{
  "num_key_value_heads": 5,
  "hidden_act": "tanh_gelu",
  "init_std_up": 0.0395,
  "warmup_steps": 200,
  "schedule": "wsd",
  "decay_fraction": 0.853,
  "max_seq_len": 512
}
Each number is 500 + 25 x the weight over its row's rms, rounded and kept within 0 to 999. Layers, rows and columns count from 0. Numbers have three digits each. The size before them is the row's rms in percent of the matrix's.

# layer 3 MLP down (transposed), 640x160, rms 0.175, rows 172-212, columns 0-79
115:474500540476524507497503520480506522523522529495539498492492483525488497499527476473520458470503533531504516480542499532488509492476489517530486512507546509525542492500503481547521466498523510465509481483430489497516461459493549509504507467
132:530475480490520496552485514523505485494435501492508526470494505464483513472485527487516503503468501542507528493515538562513478481471524499497528539497450528491566475497530549479485527519500497507483516486542514485471510505466505542548483517
095:467490523490502531496505550507516469487498469494519528469496468490500508501524547488480525496489516470524490487513502518507551494448482546479507540499481527528539509543506502475540507485512509452516475520493474520526491549470489524447527487
073:512532561482508509556490444495486473486508459489541491530457475489487528470488457487490518503503537535486501482511491527514436500522486490516492492505526497488517486498458506545487469544491472478507512486518512519476495512466470493517507474
061:483503500503497517525487498474472512485502505490486489469492500443506477472489517475507550497523498486514503497473537519449510499464525533479494478546497553509478471478496498478474440485463495513494457514491503479477518444541493473482522499
081:476495491533514490482499461540515514493513480493546533517510487521523464514491488499521513498516474535510474560496504478481461478532533542489551444525550537503520443511527531514519511477506478465483492465465543487488494495460496472511464474
098:458488501517530504517497481466532512472499492512497497482518546539527545534491492494487493465486498544506498444513526537506498518513472490485533491537482510489443517494482498513522495454493469508547508524489513541467506454495490500501529476
089:504522517480485535460513475474506485472526547519473487500515471508447478509515541502469499505500518517507515503507494514483518521480533511519473521498493534479469540485421474467535486475520492514486519529531478497484481499545524510499540505
093:524456477534505543523491503480499500507529502542535479501517480524461514497521481541460498508537479551505503497517535482518524472460564511513489462520494522523490540535485477512489509489559478487483490495479517463504483483486466519494463493
100:482567523495516534517482488517485477500507528517530539517522486472439466470524500501496485506494520492481482497477511529501523536482520510499520497503534503497518505493507464451544519483479539509505490496534481504548505478490484490505505486
093:457500489445498541472478527495557480539471512443485522497489542473520492506486498490495471465514483534512490506546483502489521513503497495508480509517503521466459535528523484497476520479509492522506493463493469517496516484560499506495523466
098:497478535490513488513474492501464512500464483494505484522497481485432510454504484489475512492501556488530500550489482532467482500454486491513501481511496473511482531539535486468520455524474524498498519470536517509463484457471451499515492496
113:494491451495514512462539528526460544531537516520493423511488510495495500513522485494439495491499513484504527525502512464470506535495507469471478501543509532525512504521520518482520517569472483488547499501500561519477503497513447500492528495
110:508475469490516553501480453473493514490519491510497520490519538483454452456501505484501505494487516513488462489504437515457491444526481508476485526536562536474541542510539511431531516483461500516472515531473493500486486495514489485525486501
089:468506502503500491467467503552515493480514511517499495513528510500471489499486493483474545507485508485512484497493512511515495499434447516486512460500506543512491481492548503465449463511497494497497458513455500496493483481438512486547516468
101:457517521530498504468470494524466471540486525538476508534523472490456487508493469518521524510511498488534521495480455519501503504490492533531486477481489540511490506529476495472473486489494475547480501482487495474497496537481498511478515473
097:495484510477476532465522490531455529509486518456502492492479478505500513561483505487503517479521448506517465491477469453497477465508500508496545517502479553513530489492499502569474473510520511478510534565495514524494513503526437488477525485
082:518451484496481518488511484534491457466492483512485469482529483459494460513554449458472480491507507497485471484502483467500502484532508498508517522469515458457511439427490488509510486506513479508493488498533443489468510459437491491481507524
096:519519530504508485519478521513542516483506477483491504477457500483499490518514494476511456474500524509498521505492509503476512500447500522563492540500530470511488490525509459497475515545495471463499502444521462537509516498490528569489487468
111:516459514502530479517481556562506477556486509523519503495522501485482478535503482466507468449522505498536520442477511528506533478525465489481506472466483496523453513516490498466493440502505531537502472498458499475509476533492459514509532475
099:499462515526492529499477522537484519553468515490499502490506488500491472548463436462514468508534488476487510527514491521457520495478512515493458515510500553541467484480518509448487504503526491488468546463511478491475497517519479497525470499
096:512483504451519478440461520513477504496495476463515485532492514474480501553511502545533498520518508564517512476479510476532528489491501487462529520496473486528496478489488480532529527481501457480495492481521487508515472494511526505497511491
073:488483475487520511514466480522477532500524508527500530481515518503483504514456501479513476539493495493485501482470490502494477509498501555482452458470485501508489468450515509503528496461465527478487527482482451485491473480514505513544503493
103:521492552470512481490538531503492480497519464453512453510484535489521493459504500512514521485527510510488512510465436553477476507531511529515516529527452495506489494517513443492489487450491490509467482509510466533441533515495516433491538481
086:494510501488482489491522489528487477544514503541508491502497454471513496491485482542484508486507486514504506528495499495509491546486436501547517523452507512515497524509439487401507523540522508508505439526506490510500518477494514480490517491
107:509402522494479514518498490516521478491515543506472502481501476506522502510511517513499484505502506527515502449514450508487534521512486472525516541481487523523475445559440497489483502496488554510497497488469521474491481483466513505507517544
085:518553478494480510473483506483494496502485517487469498529513427530495498528506457486489474519531482525522481476479441492482478504473522540483497535508478519504491543504530490539560495475477516499474516505508477501493491514519550494500537497
109:517495492496513496524492515485516496491436455480497486512443527523517438527548534452491508482483540507478488496506542512460501520523457493485523463468498522487490469490502509452513481480517488531525510469486508465527514535481488514470507500
093:511459507523495574503498514495491474447512491524456530501493499519488470490522485469501521505511491425508470494504525473532509500468454505492467500485487513509515550532494509496580466523495494528478510509508496525482502460535500456484486514
054:497516461483491527495463467484490479528545508505471463467537477487537523509504519513464524477475482442490489481528537511479480535503535504490472502499510527498526476515500471508484534504551541499491482509515523533446497489542491483502507515
122:492504490503467484516508471513511511490492495541477496486533453537459509528464535493511520488543513495533493459524484550482510504497447524520478499500520494517489469505517500475497501471470474491486525480535491507546501487521485505486490474
100:471456496527542545478472524491470474494514542510505498523504509494534486473501506504507508494490477501491493482548505529491498497508495489524542489504575522500537482511502499551517493485550481502521472473466519510543499509542470509518508504
103:481505490513503521486451519502496458476490497506509479511496500500509484455477503482506522460495454484485492500463524499545506521549500515494543529484474484481480469540445513495493512420521476466521496503491502485498502494481497534486513506
098:516512504477491431540498462497493482509516449514526466466493496509494471520478471482499525466500492465497487502472528504450499493458490411503489515511487517455505554500475503517561536511494475492498503484525532504486498499493493501499525473
109:466506490496546465483501524502467522515479493511506515495532512494481512499505491498505473451457509518485503505456522487496512481517478509523535496454502478482474474499494462519509549508479527481544462493483570505472540493500507514510499476
078:453509477501512538502497467501465511492451494497509497467512491525461501508513480478471510503511516523448496476505483469518502528503496478494554483489490570495515509498486531502515450529502484498531493525543499489503475478492485474503475509
104:530433530508503507495576501528478509484496524537511527507469521500487478455499505497467521513485490539557464511540466491495469494479499551551521483551535501504507512495509467529475528501497482453536499507510497488527529535515496537497477479
080:476492507532508514500490519476526545487529495517459500521488508473485526535493504539486504521475505495496502528524525535548433555465488519487529487531511475468522492478488504494510500511471525527523499482524486433549491479467524477522476503
099:472499486499510508524554517509490511487452498526502514510510504525513478494498482516511492489520469501518428485519525510481525459508501520537481494487498494464495496513505526475533522523507500531503540460533535543494499459501514488509470510
111:527507505467486485474452474518533491458474488467468497494489514491543517457540514493497528517498497460460494584502480522526498478509511497465518540502513517520462548509530488495463461480464496548497475499541502534489449501460500454494510512
101:518492508513494487512533490462485488502526473544493505552506485462525526495499512490525478517471509494487499501527507504552513501456486506490509531469480487532487480529477506458497480512441534529473512516462536515519469563532508532504488537
# layer 3 MLP up, 640x160, rms 0.221, rows 173-212, columns 0-79
117:461487521530507490528507479501493521480488522483480529493487475508501497476456498468509481533501536519541502530514503525559515491501497480519494502503528526537499492517498513477452467465472525494541551505473429433488482510487502516526461486
108:517479507484536514499507450479541472506469453508506495512523474486456476558461480462490528541507515513490527515541498596480509507512513510498522487475525506519506502522469495491441512484534503504485487548517466495515498514493474521468533486
097:478503520500471510546496481474504524506554520472493462465554468461494494547518500496519469515484455484472491514529530521544491497474488515492483493535478504498477506494488486525501515482481479546506477487496577496501505496491505501499466561
075:507509512523472520541538491482506507502508516512501501502494491541503512533478534487474476500536530462493483484523488500514518518523564527446485491517500512500501520500483528490522508487522507465497518536482485474527452473460459456500472487
072:457497459509499462509519515530538516497502478488514483505506552491491499553506497493488542481540515544547524510464491549513508478516499505516511499515528499502459515477549469458523475499482448532526480539508478489476533519538512540447459511
080:517472481497470481506489493441495493499492562499481502486463450504505476508532471450519499506466507486442507481475510501507476512478463528510464507488528531502528510500489502515493568478529506493493491488504500492488482495447507507490466532
097:505495497483508532508526479499508497509470500517477457476497513501537524537503515479481514506489479503508531519500498519451461498485497500500518475484482528461432468460511549481513470506504493506522553513524494457515428473516472483465474477
102:476520538496473514524505489511508509522473513490482538487524486521511500478522507507515485486498485487475505511470469461485496482438497497455501521510519534536512514460507515467510542537453469487495507491489485484528587501504492487448524471
101:538473487491507520507515462459517516463497484544496491476500504523531498477462502493526486456512510538488489488508545485506492553495493527502487502505479537521467461449487484500470517479549483484488524537506514536524508513460508514495460510
097:482501512503560536519536492446480527502512507496496487508478496505475505538491547495482514542543501450503529565510460465495536503489522525522453504500508527464487523479538488511463497501472477455485501513519491465538515487543494472512466505
099:495482525522487513516527455514509494467494481528500485511460505496507484504498521459535483500429519533459492491491499505477545512511542594491480483474489487547472463474535502527510470488521497502483523477508496519526478465503477491475502498
115:487459507503461551532512537510488506522531498485485498517493482483481480537467573589487510530489473474517477514477483468510546487518502464485548494542447480484511582478504518524495449511474503483514493498490513462482493469524481476490514474
105:524513493520514471505542448493477543466500548530505498510506469498518533504504502528473480497468500486512471469515502516449427454515531518494544514526537526514514486516561506481522526522492519527526482484516507485497502510520476489525532488
090:422533487505540492510490510511514485478494472481500497454524506480499500490506530484472493484503466502483439511488520501479512495543559547532505484497526497507474510477478491470506553462507478538505522491525466488535507539512487520480462467
107:463490535487468502459562467496480504483477491544475550470511473512505520501502487493518526521499480514465495450538499477485493495465490521533469499448502509531485544499497495486517521517520478542501490524476474528512485525499489505506470491
092:522515477491511464530513426473499531459545471528517517527434496482471502481472509538506472503516481551491511496524494536562480489501518513535536495523482468510507505480471468483547449486485510505501501489482468495541488507502518521547455497
083:502531490500504520525504501482476469451506493490526472476459501533465518486501504497491551503437503509448497514489510516455491516478523474507513558530503531514481523515479496477457477486510463501509490551525542534508499538510525511503498515
097:456461511491476534492539498487530506516563519496471508467532481532524492463507531496504489516467484494445464504496497528533510508459540553487592502473534489508485477489530504545508487485504515487493483494521557512458493511520480494505467546
102:496511542531527520488544506491503502565498488531477534475495482499475522482526493517503516495465513496509518478476483510495526478510478444504477458496508497483536500458446430529487504505492517480529497546422427477547517472514485530525502490
105:492481498507463492478498489512513499485521519434551512486488535501520462479506518497550522486529482524501517487534486511519498523495531492499514509477516480466485524505503450522498494487523546464527522470527472509521500476520505485504512524
095:494474542499489517475516489459525515470510544482483476465472518471467482495515478540461484511517471503551499509477507511498521453502515469527517530526514526456540554469530481566444514465481506492501530499526532443488480490486499468549484544
071:495510518540510519507532491455454533538490496532514514505490507527522536527495480513466516520461503528515517514489524532488517509480485455498483528513479533515492498492474458517501477524482511499510519486520511492516453457472450515513549450
107:506491470502479474522497467503516467443515502504486471534487479510514477471520512483524485522517514519538521510469482497531497465499488550508500534530492459492477516497511491503475486558422481496460466556491459495499527497489489479485556480
099:508502456475524515472525522454458539486509527453496503500517484509524534515474526487539478525477455491510526482513489535508508494508492482458447472489512518529480513490543494510547530505514505509508540520458497488472499515461493553505500486
097:490512506486487494509488483512502490508452531485477467501516529541540480471521508488499539493461495516476540519514483521461514504532518479513468542497470513516507516482487538500503564514501538494515502479534494507532475496526507500474501494
095:480438528469533505479504448507499508542482517522518511491535479477505502472518517523517497505500477530450497516522496502498529549518499516507487465510531495473506454506526511483511533537500482509522485515515471509498511484457497542464502473
100:459518507472486525485467473476501485469494526517504510534428479537548514490517532479553509473479514540498514487514514535469482484501479496510508502502511457513542469488464475453488489519498527502447505482528499470538512490518453480486494540
092:526518580506476519503536483482496495524466527506462521519495467510507480523487507524481494520496512478487501478521472507489501508451523457466451517461489506508481492529489538491473534513524539457548445488498500481492536505461497488508506545
061:525560475490521490517500496530496512493468521549476493443502515513528543514500447463500495493517504530501488500488492532478511439550505507518462498498480454520481511519477523497498491534502492501509523497518490507523519502521501517483535526
114:509513490546470543490518475509507527519527501518482525506492469521496556490504521511507491479454511514526474480496466487537476487474494508566498531489485496488479485472518522507494514451492494509446507479552482490489485507509470509421503472
105:484527469514514491525563487527528534474482502494502509537503479500474523533486492499519542498471478498533458503511509521516504500507561503491474505477511499505489538495493480477525527463520482500532505492559453517556513435498496501504464456
097:487546473523502514505512509508486517443486527490484441503571512497503496513528526521507501512498488486494499527478507483492494515530487484460520500497479501528553488477507510523535488495508446460517501522501512485450513506499497511559482499
104:485505493520509500495514477475526520468534498515513506535470468465545466508532527523498495533536556459518501460464479507520503487531494512482510486476513472495477545489518512527495540493501481425494502538504482448464484518483448478481501495
097:481527514500449466478484482437501460533522508517483508505485495528515490495497477515506500508472442491522480496506478548491512484490528476504500469535485507521484537462457540461487514439500501487512472523473527504467505556485497492495520517
086:541514464506477547520492520465491451472456455530473489470514497505484476448459518508490469489489514474489509479518524513550479518502517494511492473522484514503482507534473496517482517472544531524475483482515538472485512488462470461512495484
098:471532486498507551525523467509506520490486487488547510520502467464513543422481493540544513518473483488510476503505454518465475466494500503508473486529469526496495521560517516494518509507509494472498512512435497456507467542507503502513472488
091:480526513502540492475533468484503516452512461507496511581488520534473492495486504461489498498489517469517519539538472513521554532540535524508503528513503481472491542498521497527479506483503524479500482482547511512480459494507522594469504513
097:496489485488485497436517509489487487463531503487496498473515474549471512496473496552535527496488492501484495544499495526539493493506511492455467520493501485545473502484516518517552469463523494472519488492515507536509493446471493552501486500
107:502524489430527503507457480514504481517493473494491471437471497469514522512456497511520522575474514491480494504466500528533503493505503510481562501528496466518518488485481524493517474501488487472514459535522519499496518470499529498517498521
099:508546510483508497515525497505525499493504476507530508500501531538499512522516493489469496468513506510531453473498498493538522513513495549477507509459482459537493503467455467537503466519487507492491489499536493521476521551505537543516483494